Weights of a small transformer language model.
Size: width 128, 8 heads of 32 (1 for keys and values), 2.69M parameters.
Architecture: RMSNorm before each block, rotary positions, untied embeddings.
Training: a variant of SOAP for these matrices, 190M tokens, 5811 steps.
Each number is 128 + 24 x the weight over its row's rms, rounded and kept within 0 to 255. Layers, rows and columns count from 0. The size above them is the row's rms in percent of the matrix's.

# layer 4 attention query, 256x128, rms 0.136, rows 0-11,32-43,64-75,96-107,128-139,160-171,192-202,224-234, columns 64-127
size [100  94  94  96 105  98 116 115  99 110 119 117  93  85 101  97 105 106  91  95  91 107 110  99  97  87  89  88  95 100  89  93  96 102 100  99 119 118 110  97 109  97 120 113 125  94 106 107 106 113 100 104  95  97  89 104 112  84 104 109  92  65  74  83  88  88 105 111 106  90  91 115  90  85  90  71  94  78  80  97  80  83  96  97  88  92  76  83  90  96 103 104 103  94]
[[135 105 149 123 100 142 113  77 135 127 146 141  92 196 120 135 145 100 124 151 135 119 177 123 142 119 128 154 114 114 136 132 141  70 144 124  83 105 124 148  86 105 147 165 126  72 126 154 129 129 144 171 130  91 138 131 133 144 101 128 158 123 145 191]
 [163 147 143 146 158 107  78  77 135 106 113 104 137  68 140  57 147 138 116 114 160 119 113 152 143 144 139 137  82 169 147 154 133 113 147 116 113 110 160 125 115 140 144 124 121 100  94 131 137 132  94 145 110 109 123 144 123 115 146 127 123 107 148 136]
 [ 77 127 107 152 114 124 168 153 101 137 146  78 127 158 134 117  92  95 108 115  98 118 148  99 139 121 120 143 171 105 109 149 163 158 101 131 127 130 147 121 159 105 106  91 128 122 173 125 161 121 103  96  95 110 151 101 129 130 122 151 181 130 123 129]
 [187 187 149 150 156 161 126 140 148 149 140 147 103  92 115 122 139 155 144 116 119 136 103 155 147 142  89 109  79 108 147 104 105 117 123 125 113 129 108 121 122 146 151 125 138 141 141 100 122 110 148 176 194 151 148 141 126 167 122  92 140 106 139 135]
 [109 101 132 134 147 114 140 135 120  78 176 107 157  96 101 124 115 161  90 134 134 123 165 118 169 131 165 108 137  72 136 147 140 132 121 149 128 136 116 107 163 101 118  98 113 124 164 128 160 113  63  91 151 110 158 115 152 110 113 136 115 166 152 127]
 [118 110 126 122  73 117 103 130 147 153 194  72 143 112 117  93  92 115 136 124 110 133 135 111 133 142  95 112 172 145 151 192 120 136 139  96 152 142 132 133 124 110 140 154 122  87 120 105 134 100 140  95  99 126  89 138 140 131 132  97 153 105  87 162]
 [155  95 158 107 132 129 104 104 126  99 130 124  94 101  96 128 131 106 120 156 122 113  84 152 150 127 126 164 133 124 109 125 145  73  96 116  92 102 164 119 143 118 105 124 119 142 103 112 190 175 127  74  99 176 112 107 152 138 108 123 137 115 124 148]
 [ 79 191  95 111 142 109  89 125 177 105 121 136 107 137 135 110 112 152 126 107 106 147 144  97 164 129 122 119 146 137 130 110 157 144 143 125 163 122 137 108  93 127 108 147 140 120 143 174 142  99  99 172 139 136  89 116 138 144 177 125 122 152 157 102]
 [151 125  97 133 144 107 108 165 113 131 166 160 123 108 168 148 137 110 142 103 157  79  97 145  92  96  99 193 144 130 129 133 137 130  93 124 142 144 161  83 128  82 150 121 154 116 103 114 128 126 103  85 102 121 122 142 140 117 118 140 147 129 113 147]
 [134 138 157 147 128 177 128 126 133  70 115 150 124 141 175 141 138 145 149 120 155 161 138  84 108 132 128 118  95  84 154 105 157  92 148 101 110 172 104 113  88 112 121 109 173 130 138 122 155 117 127 127 121 156 149 100 154 168 144 121 141 128 140 100]
 [105  89 123 150  89 123 161 172 155 137 137 119 125 132 143 133  95 135 179 152 135  97 122 120 159 118 170 142 153 160  88 167 144 120 156 159 130 142 129 175 110 112 109 145 109 106 160 143 117 155 108  96 124 119 118 127 127 153 144  94 127 137 106 120]
 [159 129  92 129  82 146 144 173 147 117 105 148 163 131 133 132 107 153  99 102 134 134 138 171 104 100  93 162 143 115 164 122 129 126 127 109 128 130 168 169 149 143  70 123  91  99 125 134 116 141 120 101 114 122 135 120 126 152 166 146 130 126 157 121]
 [123 104 149 147 153  89 108  85  98 116 145 152 121 111 122 127 130 111 127 147 101 182 100 166 115 131 133 154 139 126 157 134 121 126 159 179 124  93 129 135 144  82 141 123  81 184 102 167 135 157 128  96 125 167 144 149 111 186 154 104 110 135 115 125]
 [149 146 144 147 118 103 102 114 158 155 102 116 118 160 117 121 144 116 120 133 115 126 105 125 128 102 159 123  92 161 126 140 112 142 137 114 117 130 145 118 157 101  59 145 124 135 147 161  91 116 139 134 128 101 127 122 155 166 150 111 200 175 157 148]
 [112 108 130 137  94 119 142 117 115 140 115  73 103 114 138 123 111 161 112 142 107  78 147 147 116 165 120 207 155 132 126 145 141 130 148 107 116 116 126 137 108 144 129 118 158 166 133 106 126 125 146 105 121  95 111 122 158  96 127 105 121 113 125 113]
 [169 145 109 119 131 147  99 128 147 111  98 165 138 143 106 143 135  97 115  83 132 107 113  98 122 106 168  88 116 120 118  99  90 162 137 156 130 139 113 161 149 145  82 143 110  81 143  96  78  93 147 154 134 165 160 125 120 152 101 117 129 172 109 127]
 [115 104 116 138 151 125 100 135 136 123 148 115 136 109 162 123 118 178  95 140 137 144 163 122 141 109 117 182 177 118 170 159 118  85 129 126 107 124 129 138 101  85 139 102  92 187 111 147 109 176 139  98 133 104 140 133 128 118 141 138 140 126 139 138]
 [102  98 121 154  92 106 109 106 133 118 167 118 137 125 143 108  96 147 129 137 167 118 132 161 146 104 128 169 128 144 155 138 106 132  92 104 130 129 161 149 112 165 110 148 143 140 130 130 167 107 102 156 139  75 108 119 140 112 174 108 109 135 129 117]
 [143 147 112 132 131 116 126  93 190 120 120 121 103 156 172 105 109 121 179 117  93 107 135 123 102 131  90 147 100 103 110  71 158 139 161 134 169 139 157  85 111 166 152 131  97 131 132  88 129 131 110 130 148 113 126 122 162 142 115 145 138 127 120 132]
 [105 114 141 123 123 114 120  94  83 109 145 141 105 123 111 148  88 151 119 146 157 145  76 129 131 128  97 162 141 187 108 120 129  87 115 137 119 154 152  69 117 106 112 148 131 144 155 131 126 110 132 142 108 111 115 152 111 142 166  97 130 108 144 160]
 [105  88 160 112 104 106 109 164 193 123 105 126 101 132 147 150 126 122 163 110  87 155 126 139 148 111 139 178 156 173 150 162 150 131 110 123 118 123 147 135 122 115 160 148 109 130 159 150 128 153 109 114 145 104 121  95 151 135 118 145  85 131 122 181]
 [119 129 163 140 124 165 135 115 146 137 116 110 122 117 121 158 114 120  67 146 171 130  98 123 128 137 149 105 169 148 143 144 146 103 113 120 164 142 113 135 134  84 125 138 155 120 130 148 135 184  99 122  69 180 142 133 134 146 121  92 134  93 131 111]
 [141 143 135 148 139 149 140 138 140 182 114 123 142 101 122 127  94 126  98 128 135 149 124 121  84 167  84 126 135 129 134 151  98 140 128 133 123 146 144 140 158  91 123 137 133  91 115 115 163 146 126  93 119 107 120 163 114 114 108 117 137  70 143 114]
 [122 165 144 131  67  96 191 155 139 144 127 162 128 110 147 127  99 158 113 149 129 125 128 142 129  86 111 125 137 100 184 160 133 127 149 149 123 152 155 150 123 126 102 136  92 112 176 110  91 154 152  73 141 126 160  94 159 122  91 187 146 131 164 120]
 [ 84 116 131 118 104  92 113 124 140 113 117 103 124 130 108 120 184 152  96 121 124 129 131 189 172 164 142 131 147 110 118 144 111 108 166 123 108 114 120 123 107 123 146 129 116 154 139 149 143 132 121 138 125 125 135 132 148 128 136  88 150 136 147  88]
 [178 160 151 167 107 126 122 108  84 112 113 103 118 109 143  82 130 123 163 117 121 140 103 106 133 121 109 144 132 135 143 111 143 179 146 138 122 116 144 114 153  88 105 125 110 122 164 163 128 125  88  91 132 119 144 135 136 146 107 121  80  96 131 131]
 [106 150 159  94 118 144 176 142 127 138  98 138 122 111 123 208 125 137  81 118  87 132 164 127  95 147 125 131 140 117 122 149 147 146 131 132  91 112 115 134 106 153 112  98 169 113 128 123 166 123 148 165 116 171 153 109 119 154 139 161 148  77 126  93]
 [157 148 173 124  82 143  87 171 100 140 126 115 114 117 142 111 144 138 154 105  49 121 116 121 139 135 146  69 125 131 139 107 162 127  85 120 143 121 144 115 111 107  94 142 137 126 145 164  93 125 103 109 125  98 131 108 139 147 104 126 164 153 114 113]
 [144 154 152 117 140  93 136 130 152  91 115 101 160 135 121 148 149 163 126 158 143 132 176 180 204 115 169 112 162 136 168 143 101 109 117  96 134 144 125 152 120 115 127 123  93 130 165 141 126 124 120 134 136 107 132 134 168 100 139 131 106 120 134 118]
 [162  96  98 116 110 120 105  96 123 115 168 144 137 150 132  92 131 139 107 141 121 176 131 122 115 124 107 134 156 143 163 141  80  92 116 127 115 156 139  81 140 100 159 137 121 126  95 135 137 108 156 143 144 138 149 178 110 142 123 130 128 124 121 108]
 [110 115 162 116 113 123 149  78 104 137 134 115 159 115  97 124 100  93 126 148 169 112 110 152 166 119 113 172 109 110  91 121 152 130  74 104 163  96 130 115 104 105  87 153 142 159 145 118  96 109 146 180 117 134 109 102  80 147 142 148 142 118 145 135]
 [108 152 144 114 122 102 140 116 135 112 157 206  84  66 133 121 124 156 125 137 116 164 134 117 140 122  90 127  99 131 100 145 130 114 135 134 129 130 140 102 130 126 148 109 106 159 140 134 114 162  97  85 109 110 130 115 150  88 137 131  99 127 154 150]
 [105 122  68 142 137 109  84 104 112 126 193 104 148 115 111 145 150 152 136 145 138 119 114 167 146 114 134 154 143 143 124 150  94 149 137  91  82 114 138 126 136 148 115 134  95 145 122  64 174 113 135 137 123 116 138 169 141 109 139 156 125 148 153 149]
 [114 151 168 130 103 171 188 111 134 116 123 154  87 131 142 128 177 149 122 120  89 117 144 101 116 175 134 143 145 123 120 108 155 164 134 180  97 114 116 137 123 130  94 130 122 139 162 134 134 146 145 159 115 144 133 122 126 110  78 102 141 102 135 108]
 [135 112 114 118 137 143  95 144 163 141 164 112 137 116 146 141  84  97 100 142 145 103 144 135 126 117 151 135 140 145  96 147 167 152 138 117 140 134 114 154 101 112 141 148 103 143  91  99  95 139 105  82 146 138  99 155 170  68  92  93 123 106 136 128]
 [181 164 100 161 120  98 125 151 165 154 150 113 139 128 156 132 134  79 137 135 106 151 137 123 147  86 128 126 153 103 144 121 157 129  74 132 124  79 115 141 138 147 130 166 105 111 120 123 144  80 113 164 119 116 114 131 136 137 133 152 142 171 104  70]
 [131 137 174 170 157  88 163  79 171  79 141 114 131 170 131 140 162 130 135 143 156 154 129 133 120 155  85 168 154 136 143 137 175 116 117 136 103 126 153 123  84  97  94 103  99 131 123 104 111 124 146 184 110 142 109 104 107 127 175  95 136 121 139 165]
 [126 127 147 141 135  90 107 100 156 164 119  78 132 130 156 111 138 137 157 152 177 112 109 146 149 134 168 150 106 142 147 145 118 128 125  78 117 119 144 150 152 161 109 149 121 130 116 138 192 131 103 136 115 104  66 118 143  94 148 128 121 161  99 170]
 [136 107 123 127 177 161 133 108  93 146 130 110 168 139 158 156  77 137  80 140 101 166 122 118 131 131 152 132 128 106 139 132 128 170 153 139 144 133 113 168 178 156 122 120 161 122 137 144 147 136 107  97 177 142 139 116  89  86  99 175  92 161 102 131]
 [114 158 160 141 132 120 160 157 143 156  91 141 108  95 100 163 159 132 138 116 112 111  81 107 147 146 163  87 134 113 142 122 121 113 140 108 157 142 117 136 108 137 156 115 148 124 136 113 120 173 138 163 104 128 139 125 158 156 156  74 152 124 122 109]
 [151 125 144 157 154  70 111  97 153 151 165 153 173 121 140 136  98 139 109 116 133 124 169 108 117  88 116 129 123 120 154 164  77  91 107  86 160 140 111 157 142 117 180 124 124  92 153 152 145 137  88 146 140 104 107  87 121  91 127 138  89 120 142 137]
 [104 154 112 136 158 129 112 112 126 110 133 122 140 141 124 108 137 137 124  99 166 136 161 130 168 109 164 135 144 147 188 211 124 125 173 114 144  89 134 104 147 116 155 162 169 101 152 138 113 126 134 116 113 113 147 125 146 125 116 107 117 153 127 115]
 [124  94 132 114  63 103 152 128 120 125 146 156 141 106 105 161 116 101 118 114 149  95 116 185 124 157 124 138 115 145 119 133 116 146 126 137 177 180 159 168 123 142  96 142 171 136 116  86 109 127 126 116  95 174 130 160 153 160 130 106  78 131 173 125]
 [ 97 157 144 158 175 137 179 125 139 116 102 173  81 107 101 139 120 138 172 106 127 113 119 121 133 126 156 111 110 136 116  78 105 131 143  77 140 115 107  93 134 163 179 186 112 137 137  96 135 121 110  91 113 143 119 114 185 120 139 129 125 139 159 100]
 [149 133 134 107 130 146 120 123 109 109 181 147 175 145 138 119  90 101 106 130 111 124 124 112  90 100 130 115 132 143 164 143  79 147 118 120 163 108 118 148 159 128 106 161 123  84 101 121 152 113 107  93 139 127 123 126 101 131 141 163 168 146 161 139]
 [164 130 156 136 162 142 108 179 121 118 111 115 142 148  92 157 120 153 138 175 114  69 146 103  98 127 173 101 131 147 144  87 106 129 174 149 124 126  94  98 125 123 154 171 147 116 113 103 111 105 120 108 118 121 127 153 139 128 143 102 169 102 152 148]
 [114 149 149 152 134 127 123 139 146 156 108 120 135 155 138 175 119 100  75 197 183 136 157 118  86 138 145 128  85 114 119 161 170 113 178 126 143 128 131 121 159 129 143 148 106 101 105 114 101 135 133 135 143  99 130 137 134 101 134 104 129 139 130 114]
 [118 121 123 141 174 117 115 137 158 153 128 133 126 119 107 130 117 122 141 106 114 153 121 146 154  75 117 108 137  94 117 150 135 111 136 128 125 179 135 130 133 101 156 129  98 118 133 197  80 135 111 113 141 124 136 133 153 112 153 173 100 149 104 146]
 [117 101 138 155 114  94 130  87 145 106 123 104 144 162  68 141 105 112 152 168 141 120 139 138 169 148 134 134 101 163 133 105 133 102 118 158 138 132 141 108 144 152 118 151 137 116 107 122 177 117 135  89 100 114 135 166 139 138 134 132 153 124 170 121]
 [114 143 112 138 129 135 115 134 128 133 137 133 146 127 152  93 143 111 154 133 132 140 133 118 140  80 130 166 132 145 153 105 106 129 104 111 106 131 170 100 140 170 142 149 146 148 149 150 121  98 110  96  61  58 137 138 149 138 144 129 121 161 176 157]
 [180 101 138 126 168 157 114 137 108  97 142  85 104 101 123 172 134 112 129 153  97 135 131 168  77 159 115 113 133 127 164 148 150 109 136  87 120 155 124 145  98  96 146 104 122 136 119 133 140 133  98 137  93 148 107  95 144 127 113 151 142  76 120 123]
 [115 170 145 131  73 126 120 112 126 149 137 156 132 116 126 104 158  79 119  97 124 109 138 132 173 140 138 108 125 132  85  95 143 120 128 123 132 161 120 116 123 149  86 157 132  90 119 124 109 106 129 127 164  97 119 141 122 145 112 110  90 130 116 112]
 [126 104 124 111  96  89 156 105 122  83 146 146 135 131 127 130 122 105  89 159 128 114 172 148 138 203  88 116 126 118 153 127 128 173 133 147 143 148 119 157 142 128 124 121 169 153  91 117 124 120 121 135  88 127 142 112 143 107 104 144  92 113 116 111]
 [142 151 131 127 142  98  97 130 131  97 167 160 178 140 150 134 146 190 132 148 163 150 110 118 164 135 128 166 137 156 144 153 118 100 111  81 144 126 128 123 122  98 159 138 125 150 149 132 137 148 150 133 122 125 111 124  98 140 150 115 117 112 131 149]
 [ 88 126 158  93 129 153  95 135 152 115 150  86 102 100 111 123 121  99 135 101 112 154 152 111 106 122 109 157 166 125 127 140 109 118 147 137 128 100  99 151 104 115 107 107 166 147  82 122 168 170 156 151 128  95  95 117 124 131 142 121 141 125 140  92]
 [ 96 149 145 112 146 138  96 147 100 105 158 120 171 114 111 146 132  86 127 123 168  86 102 104 176 159 154 108 102 146 147 107 114 107 129 106 119 156 162 144 124 135 141 128 134  67 135 158 109 130 141 136 169  84 134 130 138 109 151 132 162  98 142 100]
 [160 117 127 146 135 141 133 133 130 114 164 108 154 153 144 125 112 138 149  97 136 174 119 154  94  94  92 135 112 144 148  95 160 148  91 169  97 131 150 102 104 123 138  82 140 163 171 118 140 112 136 108 118 124 140 120 153 123  95 147 117 143 115 159]
 [134 145 138 115 131 118 135 119 122 121 138 156 141 125 145 139 129  90 163 120  96 115 111 149  95 151 109 112  77 174 143 120 156 136 132 156 123 139 106  98 145 154 111 121 154 113 159 133  97 112 150 115  78 116 174 136 130 143 118 122 149 110 156 132]
 [104 147 111 164 154 118 108 130  79 147 133 127 171 132 105 119 104 118 128  96 131 127 127 123  83 142 137 156 131 125 104 149 126 138 124 128 163 146 138  88  98 123 154 162  97 131 143 113 128 107 102 113  77  89 113 130 113 106 110 142 135  88 139  98]
 [103 109 125 116 155 117 142 136  84 149 131 147 134 138 100 167 112 193 103 157 125 105 153 150 118 120 160 111 191 107 117 159 118 156 120 125 110 119 146  86 175 122 152  96 114 122 146 105 110 135 123 101 130  98 149 188 126 151 136 130 138 135 124 139]
 [122 116 125 110  63 115 149  95 163 154 147 195  90 140  74 116 133 137 132 155 140 130 115 169 135 124 108 124 147 113 127 122  98 157 140 128  85 152 117 139 144 121 116 107 104 166 146 149 134 173 137  94 113 160 138 119 137 107 143 139 123 117 172 137]
 [129 150 153 153 124 155 100 120 113 107  76  86  95 124 203  70 106 104 152 107 149 124 106 112 139 130  98 163 116 148 142 129 178 125 165 106 146 126 201 104 109 145 140 115 119 112 139 140 143 127 164 154 115 151  76 151  92 102 147 125 164 152 142 158]
 [ 90  99 101 115 132 133 124 132 161 161 139  80 156  94 108 134 119 112 101 157 146 139 140 132  74 147 156 141 126 111 142 159 146 122 127 150 101 109 138 150 151 116 104 133 104  96 153 160 111 111 137 119 148 170 158 141 169  94 109 132  72 101  96  97]
 [150 153 141 138 123 118 123 151 119 102 114 134 127 101 132 139 126 183 128 114 145 116 137  94 149 118 137 121 141 103 106  83 120 150 111 151 143 154 119 120  87 140 146 125 154 167 146 112 112 118  92 144 129 100  94 164 103 162 155 141 132 141 146 136]
 [114 116  87 124 131 137 157  96 168 106 153 147 155 146 160 154 130 108 122 169 100 131 124 138 120 121 116 160 138 149 125 147  74 130  97 115 125 106 111 153 168 137  94  92 116 111 150 138 110 133 142 119 126 162 152 123 119 101 148 132 102 108 126  91]
 [165 104  91 119 141 132  95 116 126 138 157 115 162 126 102 122 157 124 159 118 133 151 123 123 143 126 142 125 139 131 175 154 105 153 149 138 136 113 127 123 145 108 117 116 132  83  93 129 168 145 161  64 121 101 169 163 130 114 136 114 120 117 130 170]
 [119 114 152 125 166 113 133  94 114 121 137 151 135 130 135 140 185 130 152 139 120 136 134 108  84 134 140 104 132 126 144 128 155 123 155 138 116 102 161  98 117 137 124 134 173 164 140 162  82 121 158 154 146 144 151 143 156  60  86 101 114 106 111 105]
 [154 159 142 151 138 148 154 114 132 107  77 147 158 182 137 132 145 130 116 105  92 111 128 145 139  91 143 115 100 131 133 155 157 107 114 158 143 118 142 103 102 147 123 128 112 175 170  98 116 108 104  88 108  91 148 153 103 117 189 117 149 113 149 129]
 [120 104 103 149  94 119 120 127 140 128 149 133 131  82 117 105 160 135 132  93 102 117 122 118 112 127  83 109 125 162 132 171 105 114 151 160 141 140 153 119 145 158 102 135 117 128 137 139 140 141 135 121 180 129 197 143 129 120  62 138 135 177  89 131]
 [117 171 182 181  97 142 157 126 116 115  60 128 131 118 135 147 105 123 115 148 102 131 158 107 136 132 168 117 130 169 108 117 132 138 137 133 119 152  98 155 151 128 167 115 148 150 155 109 157 115  89 151  96 135 156 146 125 162 146 130 171 112 126 105]
 [150  69 101 128 109 148 134 133 121 121 161 127  71 150 124  65 167 133 120 103 174 186 123 128 130 120  86 161 126 155  95 145 106 148 131 135 113 132 120 138 176 153 108 120 186  96 132  75 136 140 154 127 126 116 129 112 122 146 137 149 139 138 143 112]
 [126 129  85 128 118 100 106  99 136 123 126 150 111 118  91  91 136 187 130  78 104 143 165 141 137 130 122 144 129 122 162 106 173 137 114 131 103 156 135 114 157  90 166 166 113 136 134 152 127 118 121 152 121 152  87 121 173 128 101 201 148 114 147 149]
 [115 116 134 111 125 122 162 127 155 110 143 163 142 127 133 149 128 139 117 104 163  94 145 136 128 132 154 159 143 126  87 137  90 130 150 143  93 170 114 153 129 129 169 114  94 137 196  91 116 113 116 145 160 123 128 121 160 118 140 117 126 153 122 131]
 [140 153 178 117 132 108 133 139 128 110 122 112 124  83 155 100  97  64  99 136 100 175 108  94 170 143 134 120 105 133 141 147 145 116 112 105 141 151 122 123 127 151 153 158 123 131 149 129 152  92 113 163  88 104 121 105  85 118 138 102 104 122 128 140]
 [145 112  94 137 132 159 131  92 115 130 139 108 152  89 166 149 140 171  84 132 104 130 147 154 120 123 124 129 178 125 107 113  98 112 117 107 121 167 115 143 170 186 142 118 147  68  91 149 141 191 112 108 149 141 138  97 116 135 131 173 125 144 167 120]
 [121 128 168 102 158  54 103 162 119 151  93 158  84 118 117 129 145 134 179 127 127 146 132 122 153 129 114 112  81 118 128 145 138 114 103 159 127 151 118 109  97  69 145 118  92 153 131 121 120 117 131 138 112 116 108 179  83  88 169  89 133 140 114  78]
 [113 132 159 198 156 121 107 114 115 134 123 128 174 127 139 173 123  88  74 136  79 131 154 138 101 130 149 154 171 127 137 133 137 107 112 107 103 130  97 142 106 161 107 133 120  78 132 140 100 155 104 111 141 181 114 107 103 147  96 177 134  88 135 137]
 [133 145 139 113 127 178  99 108 120 153 127 144 143 103  94 133 155 122 100 139  62 140 130 116 141 102 131 111 132 133 102 166 116 130 157 136 154  85 151 145 144 150 112 184 132 143 136 144 199 149 128  80 123 153 165 162 176 173 115 143 132 122 153 128]
 [161 156 121 115 129 116 157 144 110 152 167 155 127 131 135 128 106  83 111  66 123 121 112 192 120 137 101  91 125 138 121 107 120 173 134 163 150 181 150  91 113 120 102 136 171 121 146 101 140 112 123 115 138 112 116 124 115 139 156 168  90 155 125 128]
 [ 92 172 160 155 161  88 151 176 145 123  87  85 125 120 129 104 117  96 122 132 133 107 110 159 118 122 145 151 127 116 169 119 127 138 133 133 137 122 122 146 112 138 143  87 103 139 131 143 129  90 106 120  93 105 155 103 113 118 147  52 153 152 125 123]
 [163 117  78 125 115 138 146 137  93 120 169 118 130 110 112 107 150 114 105  91 126 147 104 117 110 108 107 152 174  92 145 147 150 118 122 143 137 132 112 129 142 159 106 138 142 107 126 126 135 150  76 111 142 116 138  90 125 179 135 179 140 119 171 168]
 [130 137 149 151 118 127 128 136 118 109 124 155  92 100 139  94 145 129 190 100 135 131 139 141 145 120 146 149 121 139 141 147 146 139 156 125 144 144 103 166 113 124 136 134 137 155 135 101  64 146 152 155 116  90 140 133 134 109 145  55 137  84 129 122]
 [126 113 162 134 144 145 125 107 140 128 110 143 151 108 153 100 156 103 136 124 118 147 152 106 171 145 136 173 146 148 113 196 128 118 165 134  97 101 128 122 152 124 113 111 113 124 141  76 133 156 135 102 136 114 115 155 128 135 104  77  79 133 107 109]
 [ 83 130 130  87 119 143 116 134  55  97 132 116 155 141 132 153 143 175 168 154 129 128 128 111 174 177 155 116 125 170 111 139 109 129 144 124 150 110 124 168 121 164 126 163 119 152 118 122  87 123 130 109 140 129 111 154 126 113  85 147 134 147 118 167]
 [116 127  84 178 132 153 136 111 102 114 120 128 161 180 134 121 112  96 172 110 128 103 120 128 136 159  89 104 126 183 152 105 124  90 142 126 143 146 120 102 113 161 186 148 120 142 120 118 132 140  92 102 109 176 123 138 133 141  95 129 127 122 155 143]
 [105 121 146 143 163 125 101 166 141 133  95  81 111  96 121  77 116 150 133 109  61 140 139 169 104  88 145 129 132  90 115 160  99 115 135 112 104 103 119 171 136  85 102 117 143 121 161 110 100 102 116 180 115 140 157 114 146  97 127 123 113 109 112 146]
 [ 99 137 127 106 146 118 129 103 100 124 134 130 132 154 109 120 123 121 136  97 137 150  87  93 172 187  88 111 138 144  95 136 131 124 118 159 144 153 113 148 131 118 174 131 118 148 124 122 151 154 123  95 119 113 143 130  85 151  94 139 129 149  92 148]
 [125 140 129 123  81 119 117 158 141 129 150 137 165  52 113 155 151  91  90 133 125 158 134 150 112  54 144 120 133 126 145 154 104 135  89 108 140 103 126 120 138 118 109 113 129  92 130  90 145  95 163 137 121 103 155 122 158  69  85 142 142 130 124 115]
 [130 158 139 165 129  77 169 155 164 122 142 105  86 135 139 109 146  90 168 108 127 141 112 133 107 109 129 147 128 129  97 140  99 187 170 115  75 151 133 151 149 132 130 127 160 106 115 130 115  99 159 114 110 158 113  90 160  89 113 130 120 120 124 184]
 [133  98 104 115 157 102 129 133 107 143  89 127 167 153  93 153 116 159 109 114 107  88 160 103  95 127 146 155 129 152 120 124 159 120 139 119 127 118 155 141 142 119 152 102 123 110  87  92 110 128 117 151 110 136 166 113 129 128 133 132 205 156 114 181]
 [146 147 110 128 147 131 139 110 127 128 143 102  96 125 131 159  82 103 185 144 152 148 112 110 169 133 124 128 121 139  75 116 119 126 116 111 132 109 133 116 119 159 126 186 164 146 114 138 137 122 175  95  94 172  51 139 105 110 137 128 155 129 124 106]
 [139  79 124 112 103 102  78 142 161 136 177 102 147  75  95 134 126 120 128  93 150 126 141  84 138 127  94 156 116 103 124 125 170 149 124 108 107 137 157 112 123 113 136 139  98  79 127 148  83 126 103  99 104 132 138 145  99 130 121 181 112 116 146 143]
 [ 87 113 140 112 132 139 136 105 129 101 135 189 103 128 139 115 131 141 152  99 113 131 176 108 139 169 102 119 122 123 118  79 143 154  97 149  91 121 138  98 137 139 140 145 135 177 145 130  82 115 105 130 147 121 124 170  94 131 141  92 139 133 115 110]
 [171 124  96 134 126 124 142 100 115 128 102  93 122 115 165 129 145 119 138 135 123 107 144 107  96  87 113 180 152 119 125 104 109 143 176 121 109 166 139 153 112 120 142 155 129 118 121  97 137 162 121 128 130 104 121 121 121 111 148 133 106 125 110 110]]
# layer 4 attention key, 32x128, rms 0.139, rows 0-10, columns 64-127
size [ 78  77  82  94 105  97  95 107  96 106 109]
[[144 147 114 150 170 136  92 170 101 145 150  68 122 107  98  96 129 160 128 142 119 126  94 133 142 103 142 115 124 139 123 117 119 169 108  71 126 156 191 132 157 161 107 124 166 220 121 113 127 148 111 112 102 154 143  93  87 150 133 117 124  77 148 175]
 [119 130  94 151 126 134 119 139 120 163 137  73 139 124 104 159 164 148 128 134 116 132 105 137 111 134 100 114  91 118  97 152 139  88 106 129 164 137 102 121 155 139 138 177 154 168 139 132 107 105 177  77 106  90 141 127  58 145 122 123 128 103 118 129]
 [150 117 148 135 110 151 180 139 141 144 152 152 126 130 175 136 151 136 152 154 144 126 126  89 173 126 112  90 158 165 147 132 170 106 159 145 138  76 111  90 127 127 155 143  65 117 128 117  89 114 104 134 149 138 148 215 166 118 142 149 132 128 101 113]
 [140 132 138  80 151 122  71 110 137 144 102 134 146 121 104  75 129 136 102 119 103  93 160 160 131 127 130 122 123 142 126 173 170 122 147  75 135 139 127  98  76  91 120 162 162 151 143  95 202 128 138 119 150 132 117 121 128 136  89 130 106  97 120 152]
 [105 123 136 105 125 101 138 163  76 147 131  95 118 123 129  97 142 100 137 107 108  78 122 136 120 158 138 138 134 137 110 117 154 130 123 115 117  95 159 130  72 105 108 159  86  98 100 119 136 100 141 156 156 156 136 121 124 138 150 139 185 136 115 114]
 [142 131  98  93 116 159 152 115 114 128 125 100 108  95 171 168  85 118 123 152 105 106 133 114 156 135 115 166 129 141 115 117 130 126 129 116 113 114 104 102 179 138 127 156 120 167 105 133 156 147  93 127 116 120 136 112 146 107 140 133 162 161 151 157]
 [135 164  84 109 104 146 141 108 118 114 131 133 124 125 147 157 181 137 147  93  86 103 152 128 166 125 138 163 122 126 162 140 147 111 126 115 129 160 140 135 125 116 136 191 136 147 144  85  81 154 102 103 138 102 143 107 140  97 109 115 179 121 109 106]
 [112 112 106 130 154  98 141  72  89 139 148  95 159 129 108 130 136 113 157 132  85 189 117 143 154 143 121 126 136 139 165 161 145 179  90 163 104 131 147 121 158 115 101 134 165 145  95 145 139 160 158 101 163 130 117 133 145 118 149 102 110 118 144 140]
 [133 134 104 139  91 122 160 108 131 162 136 120  79 137 139 103  88 105 145 116 129 154  94 154 118 130 147 123 119 141 103 152 117 131 128 118 140 109 133 107 153 117 151 147 130 118 114 114 139 107 177 130 170 136 112 128 109 115 106 171 140 142 142 178]
 [131 117 122 156 121 118 191 119 156  90 138 124 104 108 163  93  95 159 126 172 110 158 136  75 166 163 132  85 128 145 125 104 127  83 128 175 158 140 129 165 119 123 166 153 123  88 152 115 118 144 128 135 120 138 103 149 184 138  94  98 139 140 104  67]
 [113 108 128 138 120 134 155 143 128 107 125  82 112 127 129 122 145 142  95 118 119  99 136  97 159 126 130 135 123 130 128 112 134 157 131 152  98 138 127 113 164 109 146 103 114 137 122 130 165 147 116 168 159 146 132 152 108 100 124 114 147 121  91 156]]